Weights of a small GPT-style language model, trained from scratch on English Wikipedia.
Size: width 192, 3 heads of 64 (1 for keys and values).
Architecture: RMSNorm before each block, no biases in attention or MLP.
Training: a variant of Muon for these matrices, 288M tokens, 8796 steps.
Each number is 128 + 32 x the weight over its row's rms, rounded and kept within 0 to 255. Layers, rows and columns count from 0. The size above them is the row's rms in percent of the matrix's.

# layer 4 MLP down (transposed), 512x192, rms 0.12, rows 311-321, columns 96-191
size [114  80  96 102  99  98 110 105  88  96 102]
[[124  89 175 181 112 111 173 109  71 149 122  87 105 136 133 133 123  55  59 155  97 122  76 153 110  86 132 125  81 131 132 164 121 116 160 129 143 138  56 158 148 147 187 110 131 109 176 126 128 189 123 132 139 141 124 120 124 123 134 149  98 124 151 111  91 199  89 146 187 119 176 137 145  78 119  82 128 139 158 106 152 198 143  96 128 116 137  89  98 156 123 139 140 113 179 169]
 [119  95  79 140 149  75 151 148 120 121  59  37 123 184 112 114 134 146 143 110 112  80 119  89  96 150  84 116 175 156  75 111 157 106 184 109 119 136 103 167  85 126 149  95 109 102 130  87 144 149 151 117 151 112 176 201 121 169 155 155 186 171 162  97 113 130 107 116 162 139 154 176 105  61  91 151 154 136 143 132 150 157  96  98  90  67  80 145 129 170 125 140 157 119 108 171]
 [176  84 133 181 138 151 162 149  86  63 164 126 129 109  91  30  90 132 127 180 103 128 175 109 159 165 148 163  68 114 171 110 133 112 119 148 122 123 155 163 147 114 126 134 206 128 125 100 140 121  85 127  85 168  72 142 134 103 117 114 144 106 165 116  82 135  74  84 101  90 107 153 180  82 174  91 103 174 123 132 201 129 138  85 150 124 133 131 148  98 150 117  55 134 120 105]
 [175 150 103 118 123 173 172 114 147  64  87 125 172 150 104  94 100 134  66  87 157 138 155 165  94 157 170  90 116 165 122 117  61  75 203  70 126 125 132 123 138  96 134  99 141 142 123  99 151 165 126 147  96 159  64 121  94 164  98 153 102 123 211  88 143 139 149 102 145 121 150 135 131 130 112 154 115 103 118 140 171 126  88 136 150 120 142 142 160  80 149 117  80 106 178 107]
 [161 149  82  83 119 142 155 114 182 146  70 146  95 199 146 201  98 148  94 134 120 118 182 146 193  91 161  92 129 126  59 176 166 127  88 187 170 102 128 150 125 105 144 115 131 142 137 113 163 181  86 143 151 151 106 180 132 190 125 130 118 142 140 166  52 152 157 140  87 113 101 114 112 142 151 148 104 140 129  99  99 166 127 177 162 113  94 147 132 117 104 123  85 155 182 133]
 [174 135 161 125 168 126 113 163  75 131 176 132 141 111  93 151 139  83 141 169 165 127 110 134 142 133 133 103 138  69 178 223 117 107 200 153 151  78  98  74 134 131 123 112 158 187 107  89 178 156 102 145 108 107 193 132 121 156 101 163 148 150 159  92 113 132 122 120 112 121 114 155 148  70 171  85  96 137 106 132 112  94 147 110 191 179 151 129 143 187 139 146 147 129 170 172]
 [133 118  96  79 144 144 109 145 144 154 111 117 163 142  74 132  85 192 123 128 106 171  98 152  75 133 111 170 142 129 137  84 140 111 120  68 141  95 175 148  91 112 121 127 159 106 133 105 100 109  71 133  87 158  92  91 176 117 103 158 100  89 149 110 104  89 106 113 132 149 111 112  85 126 114  38 145  89 146 112 151 148  68 108 162 132  95 164 122 113 138 155  60 198 128 175]
 [138  87  71 122 146 172  51 171 104 172 119 155 175  85 128 144 125 140  89 140 104 105 108  88 113 172 119 218 176 142 141 135 136 214 211 110 138 139  94 129 151 157 126 133 136  62 126 100 110 101 173 123 157  85 176 195 140 115 144  87 106 136 120 109 120 157 152 160 193 169  85  71 142 109 150  94 134 124 143 156 166 116  73 128  79 115 149 141  92 111 161 174 119 136 120 113]
 [103 129 124 107 147  95 127  67 123  98 104 144 133  94 104 142 140  87 112 143 125 165 161 190 134 184  82 127 114 143 119 167 144  72 186 133 139  47 150 202 130 112  88 162 183 104 116 152 127 157 161 108 112 145 107 128 147 169 116 133 173  56 135 106 154  87 127 140 117 123 171  92 160 137 143  98 161 160 173 137 119 174 100 131 153  82 173 160 100 184 165 108 108 122 150 135]
 [ 87  83 129 174 164 177 188 141 112 149 112 116  70 114 162 100 143 217 149 171  80 106 167 127 120 148 144 193 119 129 143 117 110 114 129  74  95 129  99 129 108  67  82  95 140 113 114 125 110 153 113 119  91 130 150 108 167 168  82  85  90 178  97  98 222  84  89  97 114 168 160 111 121  97  95  91 131 109 111  98 104 101 146 138  89 168 170  63  97 105 103 137 127  98 147 153]
 [ 93 131 144 122  95 125  92 118 103  90 161 114 114 145 103  65 123 154 178 118 180 165 153  93  90 142 112 124  88 124  76 172 161 115 148  64 105  75 127  96 111 168 130 111 134 129 127 157 100 142 106  96 108 160 134 136 123 155 110 113 129 115 126 119 106  83 178  90  57 162 109  93 173 142  93 131 155 141 107  75 128  49  93 163 145 154 122 119 150 162 147 134  48  73 110 125]]
# layer 4 MLP gate, 512x192, rms 0.226, rows 312-322, columns 96-191
size [ 72  97 101  96  91 112 108  83  90 102  88]
[[102 140 142 110  92  45 118 136 124  86 140 147 129  79 157  92 120 154 152  82 103  54  97  77 107 145 129 110 135 143  56 128 147 166 139 120 118  96 190 122 140 145  92 148 111  77 102  60 114 161 113 118  96 174 105 107 118 106 152 155  79  57 105  95 112 171 122 103  97 151 156 128 137 103 114 177 144 117 152  99  82  86 135  97  89 141 187  91 124 111  83 135 161 139 196 156]
 [149  41 160 137 133 183 100 135 165 139  79 127 113 135 133  50 118  86 129 153 136  69 106 143 124 125  74 155 187 117  94 109 146  99  94 131 129  75 128 226  86  96 104 131 128 164  74 149 172 143 143 126  79 138 120 148 180 155 106 104  70 100 151 106 159 170 100 153 121  84 128 131 178  98 145 108 132 183 140 145 114 113 179 119 140 123 118 122 202 179 137 124 108 151 111 148]
 [ 59  92 149 119 120 140 188 132 140 191 153 128 125 156  98 156 123  65  98  93 136 167 102 103 130 133 156 148 140 112  76 103 208 121  51 118 203  85 148  89 102 130 121 171  87 139 141 109  90  95 154 123 145 133 166 143 151 137 128  88  95 108 118 147 129 116  90 126  78 113  74 123 125 120 210 144  93 102  91 131 136 156 192 118 110 139  98 139 165 115  77 108 168 169  62 143]
 [144  95 103 172 191 146 138 133 126 115  96  95  74  85 118  94 112  82 116 119 113  95 139 126  91  82 147 135 175 134  97 157 153 118 149  82 180 107 141  99 181  83 161  41 145 143  93 124 151 105  98 187  75 107 145 139 115 138 184 134  68 136  99 159 101  82 113 122  80 158 115 141 144 119 158 130 133 113 113 118 109 182 164 184 121 127 135 108 145  77 126 176 108 113 138 179]
 [148 105  68 120 132 119  44 128 138 177  91 116 120 136 116 155 104 107  92 134 143 100 127 102 122  81 137 141  85 112  98  84 159 137 117  96  89 135 125 146 110  88 170 131  65 172 157  92  95 122 112  70 178 143 146 129 125 121 156 116 139 104  77 129 177  87 118 144 161 129 162 195 127 105 126 146 167  94 131 114  95 111 124 121 121 184 156 130 126 160 172 182 157  91 129  76]
 [123 155 114 149 138  79 105 218 116 159  31 122  92 140 183  70 160 128 163 129 149 127 139 182 125 165 159 174  82 123  99 107 138  87 148 126 176 128 127 119 132 149 191 130  57 102 133 114  75 125 124 109 207 108 195  99 155 170 144 142  91 126 187 140 113 124 135 122 113 114 136  98 164 100 125 191 136 124  96  93 134 142 182 116  96  99 118 181 119 121 129 126 143 103 114  83]
 [ 98 133 147 106 149 165 155 128 100 127 154 161 141 147 138  91 114 173 165 114 122  89 157 112 155  42 146 110 119  78 179 145  92 125 183 141 118 112 185 166  55 143 196 157 174 157 100 146 155 174 120 123 115 157 120  59 169 114  81 159 110  70 139 116  80 197 174 117  92 129 145 106 121 111 132 100  99 112 114 171 145 145 160 142 160 131 163 112 217 144 120 101  68 128 147 178]
 [116  78 107 157 107 135  63 138 107 209 142 147  92 124 139 122  94  95 126 116 172 168 165 112 168 188 130 153 124  71 124 163 148 135  77 151 162 146 113 144 116 157 105  80 144 110  97 115  87 136 139 187 140 139 162 120 117  66 111  69  87 125 133  64 138 133 147  82  89 102 133 163 206 123 106 102 131 116 138  69  96 132 118 150 135 172 144 121 161 151 160 122 125 110  74 120]
 [ 99  81 152 126 140 112 107 136 108 113 148 158  51 137 145 106 110 130  89  94 137  78 147 126 141 118 125 101 187  56  89  77 196  77 160  87 123  96 131 173 118 142 143 140 149 149  94  73 118 141 175 176 126 145 124 111 114 101 143 136 110  95 147 148 117 101  61 108 187 172  74 152 124 117 195 100 146 125 148  97 148 128 161  92 108 108 140 150 191 160 161 157 126 162  96 145]
 [159 105 168  90 137 117  93 134 127 146 127  81 141 166 148 104 149 134 143 125 161 110 173 101 137 141 184  92 118  88 112 142 129 100  97  87 178 106 189 144  72 116 166 115 110 114 131 122 139 157 160 132  98 145 124 148 139   9  64 111 158 108 150 110 137  83 146 116  98  46 136 128  99  84  89 143 152 126 124 140 198 170 208 128 147  73 101 133 113 148 113 116 137 224 120 144]
 [118 164  98 118 160  91 150 137 173 134 129 120 156  97  99 143 165 184 140 141 101 149 109 128 140 116 120 139 128 117 135 176 120 125 153  90 149 158 140 117 105 132 119 142 168 162  87  80 116 113 157  79 145 160 121 136  92 111 201 136 118 156 110 127 129 132 135 158 180 148 123 121 172  92 113 126  42  72 216  77 100 137 132 140 115 187 197 149 130 144 146 186 139 148 182 123]]
# layer 4 MLP up, 512x192, rms 0.21, rows 312-322, columns 96-191
size [ 89  91  95  84 100 113 112  96 108 107 106]
[[144  90 142 143  96 118  59 152 135 146 117  95 179 154 166  47 130 148 136 126 145 121 166 123 145 156 153 166 152  69  52 115 141 110  99 173 117 130 148 150  78 117 148 117 127 133 162  84 132 142 176 163 145  80 117  74 147 197 152 173 125 127 168 138 143 150 121 167 147 127 144 161 139  88 128 142 107 164 111 152 176 160 151 175 128 163  36 118 138 138  74  81 166  80 138 146]
 [145  89  46 136 142 137  86  87  81 127 101 134 101 144 131  46  90  70 111 200 139  85 126 122 131 130 107 114 164  81 204 125 139 116  92 185 102 142 138 148  91 144 121  90  99 123 112 137 166 153 112 156 102  98  98 172 146  92  98 146 114  95 189 154  62 126 105 115 162 113 123 140 186 117 143  89 143 182 180 118 116 156 166 119 102 108 108  94 140 174 137 113  85  87 119  95]
 [ 90 103 117 182 174 162 120 172 105 124 157 124 165 169 113  87  97 146 126 115 165 133 159 123 146 101  96 106  98 117 144 134 135  87 153  98 117  99 146 137 111 155 118  75  98 112 195  73  91 162 152 134 110 111 148  62 162  99 137 126 112  74 127 105 168 127  75 106  86 176 104  88 142  44 120 117 116 109 129 131  97 106 131 180 183 130  90  95 109 121 124 118 132 182 120 142]
 [152 110 181 133  28  73  76 176 102  97 111 145 108 130 131 166 110 151 135 160 111 144 167 139 168 112 132 118 103 123 186 113 177  97 127 135  92 165  92 100 101 127 125 117 115 106 138 114 156 137 126 138  70 155 136 114 133 144  93 109 180 153 168 139 129 184 168 147 142  57 136 110 106 141 137 159 117 153 132 142 141  50  78 126 138 166  72 150 118 161 161 125  85 173 175 112]
 [136  93 111 126 164  66  78 180  74 117 153 155 181 147  88  80 120 117 106 107 129 127 111 143 132 122 136 163 158  65 115 152 115 116 159 125 167 133 107 153 170 142 120 111 101 218  67 136 129 152 160 125 141 105 144  73 139 124 161 123 156 164 160 153 133 137 121 124  72 161  93  88 167 111 109 178  84 151 100 163 173 124 168 170 118 154  63 126 176 125  67 179 147 129 127  83]
 [153 158 135  90 151 113 134 115 148 130 171 104 187  87 180  50 142 154 122 108  87 137 129 147 119 151  92 131 130 168 124 142 129 121 132 135 150 158 124 101 147 173 179  92 119 125 178 112 109 134 143 142 137 154  45 140 127 115 215 131 116  64  80 118  90 102  81 159 119 158  68 121 151 127 135 151 155 148 129 175 132 121 141 128 159 155  97 148  35 172 128 115 104 106 110 132]
 [110 174 131 154  77  80  98  95 138 135  87 176  90  31 184 101 136 106 102 125  85 104 124  80 140 134 122 165 149 135 159 115 137 131 145 109  99 147 141  96 199  85 140 169  80  73 157 197 123 138 106  42 111 132 158 119 140 152 101  78 132 156 154 123 168 164 126 154  96 128  99  91  49 162 147 149 137 174 167 115 167 114 120 145 104  91 138 178 131  85 115 114  74 134 131 137]
 [ 87 193 185 124  85 138  89 104 162 103 135 118 114 151  88 196 138 133 139 135 139 172 112 164 106 162  74 137  75 117 147  94 143  88 156 123 184  45  80 118 104 139 123 166 161 192 161  99 102  73 174  95 137 119  72 128 138 128 161 135  91 116 198 122  97  97 104 158  97  89 167 113  94  93 106 133 118 106 167 114 173 120  73 121 145 160 133 124 127 126 182  98 143 127 113 110]
 [136 117 138  63 192 133 145 136 122 148 153 108 144 140 171  62 140 166 120 137  99  99  91 143 131 220 135 167 118 135 128 138 137 110 111 147  76 152 101 166 141 153  98 125 137 122 122 134 163 173  96 118 125 131 151 141 112 143  12 139  88 113 155 117 167 122 115 120 155 192 142 114 148 123 139 131  98  99 135 128  82 158 176 135 161 200 116 105 111 115  79 112 119  94 105 176]
 [131 135 123 159 132 107 121 115  87 107  69 190 111 140 168 119 117 105 110  87 181 102 116 115 184 154 139 126  90  73  96 151  82 185 104 152 107 123 122 155 136  79 110  85  94 125 149  94  94  93 136 103  87 121 102 114 199 132 126 157 121 130 163 183  94 123 160 107 105 123  64 130 132 119 125 200  98 135 162 176  90 101 120 143 102 143 118  84 144 201 122 138 123 185 159 113]
 [119 169 138 133 111 149 116 137 191  71 202  97 154 167 128  88 127 116 171 140 121 129 163 168 153 114 125 119 136 101  74 169  97 118 110 139  80 155 105  90 134 108 110 120  56 102 128 125 164  81  72 155 149  81  97 124 111 128 117 162 117 120 155 141 137 107 143  69 168  85 128 166 152  88  77 136  98 139 110 146 136  72 181  99 122 169 124 138 129 161 160 172 109 148 120 194]]